config = dict(
    d_mlp=320,
    norm='rmsnorm',
    attn_scale=0.125,
    batch_tokens=32768,
    seq_len=384,
)
Each number is 128 + 32 x the weight over its row's rms, rounded and kept within 0 to 255. Layers, rows and columns count from 0. Numbers have three digits each. The size before them is the row's rms in percent of the matrix's.

# layer 14 MLP gate, 320x128, rms 0.0627, rows 109-159, columns 0-127
102:094100163140117121188127081060111208160149125153153107128167106108150117134088110118113101153118135099138075130181152126093093077125239130100155114142069083149139138100110154106086068123157106169149185159129130107089169172154110148148124135096156186140130154175142153106096105149188111133105148140141109110120110150152161175111143193087073137061132108141122135127138096136136163050125
104:084083137101142132136124178130156100166083060098102119110122141121182118136121145054111093123138150077110160143114107131112154131113130140159099123104152154156113140135151100128158154126101111147130217152094159178138132046089093148111112104044147059172131197119135135158091109147116210095080103130139119136123100087110149134141162182118165137143082144122128171106090186188127078156079
096:161168138119093127115146123096143161192166118144131136101146165137076115125167121105072125155130151208121119150149163147108147121107126135162089118120119123190072104100122145150117146141066099083076144095121142150132058164141133109070171152038187127123184113154098111117139120137067107114109096133150158119101147149128088164125142151135124124174150101105103122097182147085117183215218
097:117152184187098149107158136172121110113143071167164077130185095120079168181056111114148100161155174143168068095081103191087136121119132118102178183102111138133147143164135108085103086094104117111141111146100130132156136140108111103190117079143186071091141066143127121155161122121163157118131137120151116130103185077122130104153095089146135183166127117092127098091128148121053155080153
103:121082147138137140103105126129107132138090137182122084130112058109115174137064093124081126126100142078163160184139139128140077141129134134102135129101156114102142121124127124143103146194096162171158174146150116130124063138113133161093174108107167122202074110159084171144107197130070133122132144049117144075148174192104134197116140148195185090130103111092112103088131176114162093140151
108:119100111093110210210112141109134085085130158071088122153193047153120181130115102107172102081143113153118123122142161103140155165064162107107166147139083152127142156114095135086118102109149117142117162133157057116130134141129139149111125075081112120110119162174062158124077147123064102074167164111124132126149129068184079105130120187146117151129140150064140115148148153132183148099123
101:090084098120145098184116192125166121156145112138117101195213111169150130083175186173080151154143104134069095096144082090090109154139114045095204076119167154117097166140172150162116090155137154097141144151155137133144140168116201124075094128148137149103160081120176158169174096124132128132142128132136112147158090125164160116122129117136107147145147126109157111160150116045153157125135
116:149075164040120102122092125094131129161166106161116130139142159103114124192134112136101153086195123147184115116108134114059123090097115159116149119186141160164136082127135146086194081083158143172164148153074152121142144129069150102107112119151125131188060139096084158135174117121176131078110105160174088107179136094121095116160135140111133167084140140119064116079143192091100116122115
099:157123146103127152088174115149144163166159155175147129098095121170176171095148161137096175162147150111179125155126135106163126121115157126140145113116100126176193168155154161129130079106156156124133154161126130081100053084117127118186119156123078161171152089115127060157162143142140141121166154040160120098164169111128164060141159163146109126127149120134030163152174120150168161191159
101:098168144185150149111133138150108128148120113224032139133155165137119086065128123139082084127180098131148118183105175143127075178186143076147176140060106079174112154168156130121137142168145089134155127144089162138138130086135114067134125099070091112181153117127131144112095161120103114063106130095140176185132088116108150117119128160089160141154076085118141097119125138106134133161164
108:153132133093122070129119132128129085143111169098154141159202101159191154132126134132136095152081181096072153070168198074093175109053129138142100158092116148132127153141160148098175151127102151097152133176156096150152142112080145027042137102168131110155130112148110104071130090133163106089092139097120109093157157084137106087100099134116147137117124146108144116093107148085095161105175
089:102137126092135120138085148135156098083167094059140100132099091127144145081124151172094096117102094145071119097126117195066083151130079113074133086125129140188157095150097137152176125162089105159073101128199122138127132167102120092083124134105103104120091109091137176093110141133160124156131113157102103167180091103169120047172139068112109104090105148206078126186108147108120105152138
105:133152141134121109144108180072152111118087124115150158126168101198167156112118198145171147131128151120163130107190160097162132178081140127137147166182193220106154174118134109186123110087116087153137161113129092145117157148130080097097108133144114135114168096133116079162110124100085153059155123089118139154112137190146180071076160132141174095144086077095123120180088116148091131110160
103:122154150144119133130048113130117153150127102122163147088162142161115141207154089134133149086125131130196128167140096130144096140172163112092131133151133065105099158117095156103153086104112108077162143109093113138159144086072082105122101125146166136142121124140133082174146056140128065095168130160152146211039191158074092095113184085107106104114179117140164139154136149123102108126183
097:078149109113123121092157135099082090176120082106119107170140160107136155085187078105138150126115206173151106129123109162106152090144118150136150132137123115139155146095084119049117172130135105151178127137102085128069138068145093120076147105200150082138178069156166092142087153117135183112099080112181095114112123169098103076072101097138140147091116079131115089055152125123126153163137
103:113139072131130132109111173126155099058116173054162133118166149077145132099255124109093137126144140130120137128131093092109136167200120095107178116118107101159122112080159140127170155091125122125141164174137166115113123085197131161114136079145179075116126117097118132113115191131113126073104131073158085184120122134155128132117162120124083084123160160093111128159168116170152169121166
103:120131102090103073129138089147086094140093143105094099134121097123102114134197128122157089090142110177179123113145159086137130126114131134143062091141116152128153099172164133087124134150205111086101116197158112136148085181002085147117103082077117118164118126192103123173145091143132126131119153092148141153190146081160147082142179166191140112153155116144091120083096119156123133137121
102:159093157104113120142109134192061138135133139117160155126118048159193187148127138143082115131096105119153138164084160111078138107161127093115138069143180105124123118066151098083174152111132128132099146083147074168179163127144133146091088130123154105202119104121089152143115194150106096114081178052138112173075091131159074135127150133162174125127160149178093134135154097094137165093133
099:127123124110108089120119112167083125166142103115179090136175040140140082137132098093163143120125131085132174116117126197110142121089105191137106148138117131169109105159136147138069127117160089143170140123191146097145078144139168097105180094097134186080109167188064220091108099189167123132177164126104114066114099119135070122116133130114130152086109116109074129083138091147101120141161
094:181114077126093113117102126146047153142118119154181198142152156111147148172139083096108129114160105169142133161165139093153157146127120155110157148101134071109130168125128096131112098093065136124125189102098115105094089102166072073155160144132105111147207150145187102092135122168135146164164086182109159147154144168139085115179145130072123128155150127108096102064119107087120191201112
094:121101128147179150098116135130143105138064170154128166175091155151131114150121152131111112180067080170127175119119094111120163145139165141042150176124191150091074129128150116128140123114154121081148186092093118135162151175100142142209196152108146098092165104068122127169149145177149066118134093147147102163141129040120136164185151082130090115114127137140118111090153082104102099145150
097:078090117118107200141142119107174124132081136083157135147146087090178077117132137146092109089157134100086145133149112147105046092144085119099159168137115129177093097141087140102073117146072170123090117129117111104071121129144115076116144164068102101149139112129076138167088181156097115127165175096116100099146122180090104104122181166135096107085160106075164106129084102088061176103161
098:178111140073136154185163157176134086203162090138109119109143122140105115151064100069178095159130143146089121094141095125146120095143191169139097108103153108128122083111143227093112072122170143105151129117124183126159146109145159152079102149121078157135092079160069117125153107165075159109104144142126182123137111076138058148141129142148169173146108144135067097114172147150118167154125
097:124106124122117148182097143132146115122141061125135187093148105128186136126136202149113109107097172123091129029151138118096114149143150108155125147201166140106117090062120118106155114108080105107120145137162081116166114117139141105134136108126120167111120125143151117129118166126114096111195209143144132117160154146208083110120098076106159161120159149134182045193107084151069100074135
099:157128152143109098106092192160121131131019157132143174138131137087093133150115093160174128120102122104152091142116125131127165162079083101142143079114104107103187107063129127090125132128097061091187078076124122142090126125131172148094077129185144103146112169110129164111120153154153099179111110073097079095088152124167112025142139102136082143103125145156125103138154143096167077133099
091:164178119172122098147138133096120158192152128162138086134123158111162144150122116143135077176104158162098219139100159018131168113118135101083167108149116154112157074080096155070145122152152173137129094164150133187098109121071181102167137138104096116077090112131102108099100135167106158089186143134142132163066137120148080149117062129139153134135093093154148127096136117106088176147108
103:125124119087117179141109099110096091090149077136117157155157132108098105182104110075163144122130111155050153089127142186135102138153119185151178167094128095140086124140101091113119107116067175156159192098166109050175147166127139101111135151166184144101155115084162102148147110103134101136178125113156137160139144080130180124142122151173120073135068183101137067070165120134130167144073
099:113095130054094101147103141134154069180153130133120168144144091115108175162098108184091132126063079104131144085131136135100145090160185128145167091117084104142126102180123067170094156148195080175094179151084124086148129134129159080125119162099115193137175086115089101147158102204139139157193143146127117089130108146160137157156152116156102130127174121139145115173165081171129154163151
102:153114112093175118140117094120136125137106123155119069089158152141138154175132133123083082154091118137140123082124166164139118054064126148075162132115118153127107090141125142117115143086207089180173152165097184078096143111101149088138112126142122119115122138136152203140091140084150198065083151105122153095091140120132161136135129139116161182066125093181137131136193102143138186070203
084:077141094164172155119120157166062168174091140169166133181100082123116111156110121149112049152109121146089152131068181119121077072080175106188089130089108089104101159124097132146177057110112108151137141178115104147140127091127106137128145140091114121072174080109129120127151160114172165116107121156102133139107148092137126154148110142167145153134144134066111143126042075057108148124171
100:153150116141143148117085064166170173159113179138099157137087121092183107172115141170091131118114143122160106075135149082080115104088178111142153135067124150149128125059126172154142148085080156149163124129105128131151135096122167182114165149144169068220099149161076167123127196145092117073137139096162108112113120185138151143156098112099133152117129091116127134077146185157181116064112
096:179155062113146175118164098121139125173078110152177135188127095129090087131160100138157103088172154091061149085120096116040144142112138112139179114076124157129108121134106113113107158148187127130092117148111100128146131094110141117100146071095162091145180154148165188194071110083150107155073142149111148080122165142049105125119110139154073132147073114144139094126168121126070124102125
100:144141123136106125152141160120148155160130151103050130135158146144139122143074126094138134125024113082156177172165123109137179080074094082065124156115138119110125100111175127160106110120139108135136120136091139116135094220143119117096095107123135128133089126183139135112066139099072179124119160178141115094193160139137099083185089150082092152140140116055126164172169110154151198129130
098:103192120132142091140134117122147104212080155093144105171139099155124145117095071106096111098121126164135188121116130190113129132145123071131201122111111133115191125122032112146187049120061058112170092156118105138131149100112109095180099066168069101093126126129138111136072138069108160133111143108116126134093128119162131085134147120186107087142150154130119085150136134099123136107156
092:094162170110098121162136135112127109124098089080117149162184049107167164130135059057129077103166087077075136164137150117130159141180119103135112158153132052157192134077104166089200071126127101091136133083162080119100118154099117104128154073150131109074087127109107111101141115125148162075150120110081135138126115111125125122106228180111145147123140113104112093104131134116086122133144
091:117164181131188143153159182094098064076189155149123108168110143084130150129138146067106058101116151165108088105158120143153142115105101126130186154171121111123109144085161161151178130147092187065103179125173130085197067131120131080135100091146098117142145122080088136163150072173156087089132084132118146058155109104150132137139108118129154146082172124101080167112106114120116116135107
098:104126112069123113144173168131112117142111139079156139150119043147106111136135134186172086110135123090124137154150177103129203163112130115109104178174199092041125092103142177122201158147122134155163143107122131134128054046121163074119171147125110103166124150135111104118137105093137125132117062141088082160127121170077150098088085112113117140108179108095120131126131177156167175122130
096:137081188159153127147084117146083097164116100098128119116104104075130145153064103141070120117129162163155099145076131139151129095157140115092105097105103140113108153150088046139147151117069087186203126193144123161195107122129095132123102160148051122113147159115110149111143165098119109094187183182136193093127118148209126101118155142114152136107153103095082149156161179129105124115122
105:164157103164083118158132117117058196120131159126138114091091092159121200118097119144111109120108129114096190173105111103124203067093145169102143108121128150111127115087167160115122154144145170137123159128126164050116092103138172146143084156204163162124087075112112119135168113099081141118161107134114173177208135110087184067136177101180105097142098131108131115154123139087103164117130
095:142185109083159142130135155084129168083178137169102091123177144104190172134158127081109144168105121129155117099130127118136172155173118165183115076123155102103149160087149071086113116177092020153162139163159163084175177104118105107117029128159137130113112156100130114084167111155129131104159141109190127061106084163131164136140128144149162103140112142120158072136097150131120117135146
107:136137146180127133099218140114130096154158172152122083136119084118111148133188075101167127139099114106147085093145129159149194095176097178153134100128153054183130107124155142085113141077127183147149164093120095125173146139107100147160115153178171126176147165141144162156106073156162119112083131136085144087132099098145114134145072104146101173124159151148145055114165121186079142100192
100:154130133166185182144086117107158105120098125166056110149157165111157148134085126135076148085078114118131105133159135113100162085166158104143142106094132052162150146082096121167060115121054169123177141133149125127135112103139128166165139160183126099192114133089086127116097143118164064119168090145146134148140076175120074084098119170163130059123164121148089111067111155088131134154080
097:130127121105076179132155143131098093153154154078090166117130168201114137086129124162136131126142185049140123096114075116158133146140078124157118114104159119127135124103130134140170130128152073210159088121068107078100136159135195136124081137063170152151076136110112129041200173118160126112145145180138121142090210159094130099117108142120090104096160132118115076110102096153109105141123
112:110138141140057129145167084138095134126121100094098190162110055092159149159146080172133105120146175068105087106166112149120111149147139102140124080179140136142110185168123114156163080155126106216196103104108181116168161076072090128127070163131141169141111098154090114094152132079165130074157115161106139125125092178104162141099159140139114126143144093130121135150119045122151145176123
101:052115126099133141061116127194110119138159103177141156130128108118132151140117168111155110108159174162174095104168149110110102146117118126065124069138123078123165117203142090155087116124200106125207111157066161123174152154071145127150146136096168075166082118105162105084108123175115153148156147114117128144088146094106140115163226167171116158162154152114129102138101171121168129114150
096:116124143124061167114150123126145169122144144114126135171104114124180101153163047150068121155114140076141134127162105080107118138127181116171100143080169166069144143111151153105037087156111173164120185110167172159112050134157101107132077127150133170122131135075130074134124127114044070112125104095121089176142162107144119155125106156096109134114064120155109107111087126082121091154161
123:105082108169139184165099151183090107189109118074127155130070094133186148110113127121175098113100076113144071112135116127138097055166117112108097157127049164180114176136159120130108100133097079121113142152073177061181120161171131126150134154136142146147174155177113095090084128073131106098151168102190128162116141100091120140093128150096121175100136173169124151147113184117148154121138
094:139111190153116140097156108155132083124173098119133124109175145112111069165203149147102154115154111123140121134118113094172129155205161128112152091160124081172077113175134146127091100111159173169133157193062152104157169107129138132103140083138190094077143105197171146119112114052106136139115162150099128071158112115146106095168145140151123074111168130157111187081133163104148064102129
091:120083134071158092150126116144125091089120117097171144171061114185154153079114125147082084059145210102137147111100143105125152115192105156160110081143116137112080096170108131145110122128112123146128128132138210137137120107079190120093130104145151117151110127065132114093135126095156213150113132089126182117124129107154143135102161111111145146164146058177176176088176119125055123114172
099:099166189140153135144155106175114134146086148185094155109095127143098169166115117127159118115024124122189143128183134102143117094113108053169106164117097097104148133117118154124162113109140103053153152099124150091148092094137133119078172120100169118119178172131119080175125162119146092178152126124097081080073114121134134124121197211151158120113154141160143177169180129123159098138161
090:100139115088102124176136143174176091135165117080112141151111081139195210139177172162168111095205107096177138101140125158128167095148120127167141132138100161149132127187145104128139167177128151122086163150174151127118126138180154120076119100124099087149167070115101095110115110158125117098137138119118094113144185147129187105127141135087154110124211054156080120101184118098184100098100